Part of a small language model's weights: 16 layers, a variant of SOAP for these matrices.
Each number is 128 + 32 x the weight over its row's rms, rounded and kept within 0 to 255. Layers, rows and columns count from 0. Numbers have three digits each. The size before them is the row's rms in percent of the matrix's.

# layer 7 MLP up, 384x96, rms 0.259, rows 214-279, columns 48-95
083:122152120075098177125124168127098160106144081165133111109144110128178091127078178035126111146131126140136147111168132151097127121101130169115119
099:110115169154148126099153109092119178085124127090173115113148172202173126172110089131131084082182189143059136132142119155143138137205082103158176
089:140146146109139126158113146134125216086110121152169141111129101139113111104122086136112083145095105111067188110124169183078118133134172121166132
103:114141058114115113132093139141133081111150175112086174091139165092113122129117094067125143102088133192142125106202194137076173099110062161138053
104:132097079106140154114163154099111120134123132132157165093157123097142107155128064115083134138112130170204121150135092173117128153146102186105134
095:089082145100174081102138136162120137106160096142089129068156131127101166165101112143156097146072156082140112104089076162142166179089134072114132
100:083096108106129085174180095129123094123096134164070151174104124078147141122108085095106143131112131102120158094091181131100141122115081052131111
096:141157175133164140107089091108172130134138112106115127166147123155054133164058090112108135089081149117101112127127142153147097111091123134156089
102:105109119137176121094132184146165095118195162140164145140142083151175109135084085127125134090118083127032102212049095074148097104095152101162093
095:070043097146120154122108167088106086069152098153122132161118062141171114133107118120141153082162154140097130139164087165146132183107121072147118
111:137114114126120075164117084131140146075180132136118137088190130155158182091120116114086153150083075140114171111143115150127181091086126134136132
096:117143146111153142147156101096080126155089231143126116118149149100066102090114075146147062084081118098086101144091135119132159127130157161099150
104:132202090166095103159089122123116150140137113112109170107119085135175172106142123128135112116057140157056098130085098144137147091127129136132114
087:138125105130154114120146080102142117105117152136106143132085081106102068074131120154157151135078083122132130066123092215121078165133134129082105
103:145170145107154147136152094142096091099089131164158125135145136144149110112047122195160129102103151097122191092113101131083097141113157114170086
103:142114179153175096188161100092127111080146123152125145185140154173117132106108188122086148149149110111089114131147087140119123178150087166092151
095:111128170077126069175121126096132113181107117111107151134100137153160123091102161136146038140153168088129116150121170150129150163122107099127111
112:144119099131065174141092169127104128096117169107136103126109058152103154143128084102127155182070111166176116128153117086198124130139174158095146
095:146127084058160096121122213149102090150179095099090112122071108088184061129079055182158145133129128144140124083113071156134112151167157079095082
092:142186072108146094127131143154092135094064101147153151106141150156141160085154208100191133166137112070211111128107155045140178095125134171104126
103:169094142090156078123113143175154128042139129104165117093156116165061136134153167180158127101156176072120147117110137170157127152144139113139084
103:151092113078083180093111097103163135067137139103139119036160163114135127177142154145157140148125082151135050106150118085138139128121146131148100
096:102169166141130117123127140136114110143085103134156081105148141120154119160069107153210205141164081114106137138088111159071120138095146094126097
108:077115104151079144144062174150179173126124127159067082104183127123147199119114153099087088153087085145153143119164136073111177126151089174116133
102:124119115127161134191122133135141123143149127144178206094143149120137143155118088147115157149160111190125084170130137146152092184134130117148122
094:120125082085147099104145128100075164082078085118117105142160184105162125110097109114109074108156106149126151112058108159166118136127117078148131
102:093149153110139146207082120109107215085178108137150166076133157143074085092175064129108121124133149104167138146199122127102137164104089117148128
116:191126128140101146112148056121129147148147160095199160093154159166145121127071135122120089110124168162161183089096123149098134085114106122123149
096:139152061098087148151144172091110095138142147127121135066121089149062102080160150158120170155123124153140142067121156168106155166119166121107053
108:145111090194142071133110105105164123098095095136100051130134100114102092168138129121128116128121140127178103142149117159177130112134099178101134
104:063088109131098111134111076125155183111136185140125119131103099184202046166075091157143132075134180115163095140140147108163084106143124130126142
101:135101142118134134075090123143131113138151149118139124130105148077132122130125157171152096148134112169115124178069124133135158087109121189166153
090:127037158136110095126091061156135171138158111130069140131141156149136130071113129146096137132089095070124153110109102134162129125115164111122084
093:131130178171136153156157143117114212165123167155121099184108180146172122148060111143213119175087151081147096115087123105131117122152179098184123
113:072103121160107102196084139164150123170168153111068164157130120126097102101128116122153132148156202113081169109160120130104113065150119142136080
105:116099094140144109144130122134143161095165157162112155126128087227156181083097092146070115146098115109147122180101142145197124109059139130127151
094:186088039161108174113127146107144115056071204097072092172137125095134153077119158167097172089143157175085107187107176115100174172124125086103123
111:167164085103088190153122089062189156128079122172102137153127111084112157160185123109087112141157138112106072135150101132075132114119162151148106
104:079130175097099124140144121108137115158159111141114140100139133173147093171094118098171141081149147140208153112123113108069159114149134148111153
093:118120090080102141095113167150116127107098102175120174102123124097205045121149108145139121124088129121140094091112121138121152141126096103224162
091:108140127099108116122154156135163102064093150175130149148145132114145093102144140097146095097068200091058104178178154108114176077159132099151164
102:188133137153139130106096145119072168109129136120151116120181168165128055114166102157145150128084122157153180063095113155156146206105106163130113
106:131123142121180119108157094093184085125142142112136153177087091130198149084084145081157101118149234079131132107128125109134107098115075104185094
094:087118116133119114128148164124106142088166107161110137116108047112134168167181112133107100150092128167189100118184200123132156135120151153114148
098:134081144187112141124177165124143138166148170149136127107121094103098156082080172125178194152142170127148143135142138142129149142062148101132060
099:200119150143115119142115119090177120170156173096153093114108151156109149184131141095113065132123144136106137075122144160161167165062147139155154
094:093128100076125046159167140120125064163099162161110148189140171091119125155101098102140119159131153120081156124140153139099143052151148119127091
103:158178122106090134185025154157127109065133151085134133150124119127117138121050153096098129187158164134131147121100088172143092125125143157197078
092:134130150112180148123137185152121130115114130148103125129215103192158152153055145161113119129165073106131126138085117088158113100123144154101156
098:134118102119126206162113130139144101172141150130147142081096094164157145073095138158113142138096119098123173131090139085099179140043072157204089
098:074194148132123127175100103117093095152117099135146110138150127063134118130143118177150047097129118176136150118163118131042114110155131071097117
103:079127116111095185158091108148099147064157146104093170125156106191201093152094146132159153171137176138114091125153107084125122100119191167081116
109:133061120113136110109157103126157121146112101156102095166113185163129196137119185094164105149162125104125056110080135136136116153095140096197140
102:137097121202127115152120156096107119091115111118084170112157023123165114122126112181143156115087115045127144153121134160122093156141136190120102
102:152098096083137135141129160132180142120094145098173057110149104074121149130153102178130153122076125091148113124156162135046137110235186097124097
098:130149137095177194160208188124164155142126169119111173118174170145146132133103124126175116115110173169186097168200117107093104147095106143149157
101:151146152171170122177131085155113080094109134105127164123113089113136123094162104125115106047118139152109110131159179128108222142149164122148106
095:162140078131119168164149101143148127103131150146094127091094141153142069142180135198218168201140152178150124123158113139142139174126105145189123
097:103119150140114112134103137075204089121161136140124109141190140160148182082085103163134182183093119150133120148157178140160208134113183087177171
089:119121101095120125131120046159107151091070114102136155143177111085156168130090134150200153102110141183132080109142136139120122157122093106186116
092:157119075082083132138149106124129103124129110077170125161162134103133201161109114143187188126144118171167165108133180126157123084121136119104120
095:115151060108154140116120157086145197171086096161149128100122198139122105104083108128155143134128111117096147169173126123066075196154113196147152
100:088133171120117105159183155149151143084150134214138130092106147124090095129169175086152116124103089125205152136104112145070143145093155143088092
096:146067143146130136160119104099150179142099157100052163136155171120084156114081137158125109082073116126162148092072114184132160122126082142123061
114:124119120120141138152108134127093148090150116121140134158072058114146138160135072150073074110135163137113103108102104153115087133190084137159210
094:151126131105136153128152111141065132129141064231121135183184115122154171152113107132100143121132158109131138131167124130107161055170156139121125
# layer 7 MLP down (transposed), 384x96, rms 0.208, rows 214-279, columns 48-95
093:120148106166133153111115087154163094182179109095142098116142135115081115097190089172100151167104140056151126177099104121173151117177145091144096
094:139126139101084127072148120107130153103157139121084071121134130098083175153112121136080119096105075159177088083124113081111054160133136042065125
090:037124094149144145122079123132122117151104119145070133180122132084123137163150153167107213130131135124079143098112137150057170124148106128074148
089:101125170173097130057094136161147100137061183110144196127116141121109134103123093098137149134120115104155146135124120119121083137178087139139033
098:094185107084124107064061063134120125113085174119184130125136128130112123157114103070150191057130189047096151127148127113131110110155167140145126
087:104137085113076107135130130205114082151135111117116067112089117073143124126107079081165116108142133132149076136202095126127103087134127117145147
093:105146177148072147128106112120099141086076184104127193124159175149073109091161172183120107104138121157158097134146143126126100174146156136136155
097:143112164165087138088132156134142147145115102112099089088117151173203121096152146189123075135142093102117129131124135093133176151171149138123092
090:046171136167129153120114076137122140147143115142085151106155123122119187112144148164144109179127147166157199051115155140109184132162136103161149
095:119128168173193136177139144073117143114112131100080103080093170105088131150154122113152119102108098112154134178174127184114130138128163079077113
128:119165130149143145175155151072142088100171109167122118084150137120115162091138168159108076184130078145136214138154061153174160105100138113140116
105:086117120171089197107133104104156147103124080213176126150104105111122171111151147121104111112113101179169154161119098153124149116046096089119140
105:125103167098156134141157107081119115105151156163102071127110122137153132118174150145102123152123140089099177091147158126170108174141130159117152
084:129157149133067155137117113127112160106159099070156059152144087114140132166143115110105090137132094136213050100140134104120112131141111125161129
100:091188110107139127114141111183097160131158141090126149094146123159145120132157136073130140127159132132203067136121113144080072109108114106129140
113:088107166115090147156105124042113127081118134123095130068164156173107138131173143163139132159111086100148135153103161096175140121036127103129138
101:154074117174106137074113160167093090070127113102147143150145140113088171122108097108153130133129147094136070108083169101149103111128118200100203
121:221074177163155143119099141148106100152134111151180134158099124155151087171203182141180144144110176131091109140147164144108062109159047124145141
093:084150190190112131170169122160150154135068180144169122105141146162099189122209154100113128141109087083112116167171158101146142121079119150208187
095:081078160189137164117127090155145150150186139141167142149082083097151080153189137152060157112111113145090155123086090179097175077121172135182133
101:138121085138145131121155113187147096122156167083124174155061070068110144149136105126100144118142099136064114105158146146158072082138215166117133
106:101123070111106147140157120094143060121138110068208118114123143067125102103128142099139181148176154151162129136087156076117141170101132176131182
098:112131071099110127103097095147115199125131102124076104157080143133115142092137186139124147225117159108169116096172109141159110155121111136091149
107:097090153188146153158060126101111180083112149146093105111110118155101157098111165147163078133175103065108105149127193144134060148149176095148159
096:111106108123190107151084133146159092123124137102144107139095116117143132121116111138167174123152159140090161103190096102096076116100093097093134
089:098151152131088120120117133163094105144080166136186084189108108147066109096184173156102147151125164116164081082163133148087151130134113140196080
104:117102142117173149110105103142139129120108133137120159097130156195086179206148079176163133157142140087178129171106193121093215112128143154181142
128:113075128141153101195174102094147173186149091091136117140197142147135147137069138074097080116114155127172131124178121103170104100171118145171118
096:140135049082132088133165179166083080123155078120064086131143103171130137122146178165111117175165125144151115121111173147159113051158115132092150
092:128194150071122094112108106162107077149126127150098149187090124151140100114091139140132075120089081068095097093064104133085153091123124136102094
107:158103138063118162141167146141089124142084132124121161149097212183083160149153124111153103203148120129095134125119170087161153125106146136112198
104:150138092139130121134157096138150087113078103068125129116110159009139127142058139129125166157069127172162153098152111086115137148149090163128130
092:047146148114168116102163168103083109136159167118194126125079172073102142134142149126134114126130094173132150084108148176137095127112125168126107
076:134108100154104133005118098099116115128155068130130116087107095104134084096130145182083186106113084140143164187172142151070094143094121106140123
115:101146125181144124175099161157110153107178122124131135104127127139126097120139124161139111146138155139143092115122130143114129085117122037101072
106:147134119111118127115195169135156075143125117139088177137194155124113171174098164139157122157170155076108183094061043131112106134119156134115124
098:126155133109143171057082139099128121204157135100177080154103122109104135163128128083160125194117074084150164117112163137058035120182121164071105
115:126114210101110110177120075075133171086167123113041083154152138180077101105164089162067138173160070155105109136164176082167138115092181140178139
106:124204139093169128114108075103113139134113123059122130136057103063152113065140120157119166110123085058073102156116126118139124100114137129157145
102:179150110110140110148114082164177164181115140143138093057185135146105165115163127072124122128209122145159135149129144152094131111122100092057171
098:166100114137120183123141114147106122144149118201091157092093115067140214137152132109089135162075036112125084139089059156080158154109115120116063
110:069051147087078147141129105122119080032118106123101109138123137086157130143149159150198149087158115092178117174178169107172107098168143183166138
114:161141146110100110119120162109087083191131193098107208131148148163134120106091080138173128139142184192098139153098076150100147167174129140165096
086:092121160085136099109132117161142124150142183095078142119161135143089175096109148192099122102130154141149102141100097081186162154122142060145074
097:098186107105127062120124118167102100153122137142143125123136126111127128115106129175087140149180143142086155163166226075176106118149173102070116
102:100110087145050115140152149132103100134180076105120152121152176139137107150098135103182214152157123072131112177114084138181120104144195127149109
104:136128113150129100126074153184155165050148094120139169090132101109066103149140102116142135170157087114171126139073065115124105142104119129118180
100:150090169107178090148165129096133153185114140132101135101177089151101152145118147141142117085131120143156080195198155091132116143127139107127138
096:146093126110134119155139092164068149125128206152122096131079102144067139108145135149140135118135105131139142116109205145092188111078050074123100
096:144170163131095097134172100157069136128166088147182127112162138098130090175103093186087120123095093122085152160170103144121127113129170134089161
096:151048112175126097150164144138152099193147123166108129142099149123144082122141084128140172122136164111099174078094127182183168157065131113133112
096:107128135145143085120172161148099101100115176125160143137097120071052114149079116117110149110137101093172126126132122138121153174105132190217140
101:134195135113139139126127109102146124108108084127091094132109130143109116106125068170101168142124115109051167154125073155091167096112157159076163
103:124093127142121060162153131146119115134133136132125154106147139136126193104080165164150143109141107053102087102087141109157092150092108108146142
095:106141146150133088110048226179146144126129158175104106128073139157141143114089117093085120140134133149110106098112092141159088156123133151150187
097:029108140131108051097154131190188086169081149094118149192143101127128140155098165117156076125106099150098106141151090125122142087138133179102100
105:124049160115080153119117172076157136090091145160084193132187147131089129132139148164153124123145113093173129121149138112146101080088155161139139
101:132144156117123189088156151111180081152085109134089146167190099123109123139069166063135138137164112119190113069134125110159120122127139199162123
102:139136162084164141132177110145119108202109115128099127115158142106151173122128194103091099154103106168104184123093123127095105128123108131131120
107:168139053154160125129102109144101133127130065096159148111160125114131117086137089158107121163132195089148119127114156108120085087145124093088128
097:093134162129125114127142143166132155109101076210119121147143133084138096080194115111097137129128104095126111142128096092093120155159144116142148
101:129125142136132158158137105157166112135128210098185141092098125091157148138190145106080140125160156103134093132127148099116123102152129146101109
095:130143103108121084138116136123082191181126143122124134095166151149119113118129154135117133131127107102103122123129067146152146070173114114129119
096:062104164154162166111176140091123154140097213158119101112095146175089088108120142163134144142128136130132137136143166090171133130198066153129126
099:160109162132126110104117147089093109134067177117111142142081122187108084082085161161139119116094170119130152122100109119140092088216140066126104
083:099139122121114131113136107130153176121143133065126147112123118126085152139158151121148135105101095143143133095050132117098151205107099103143119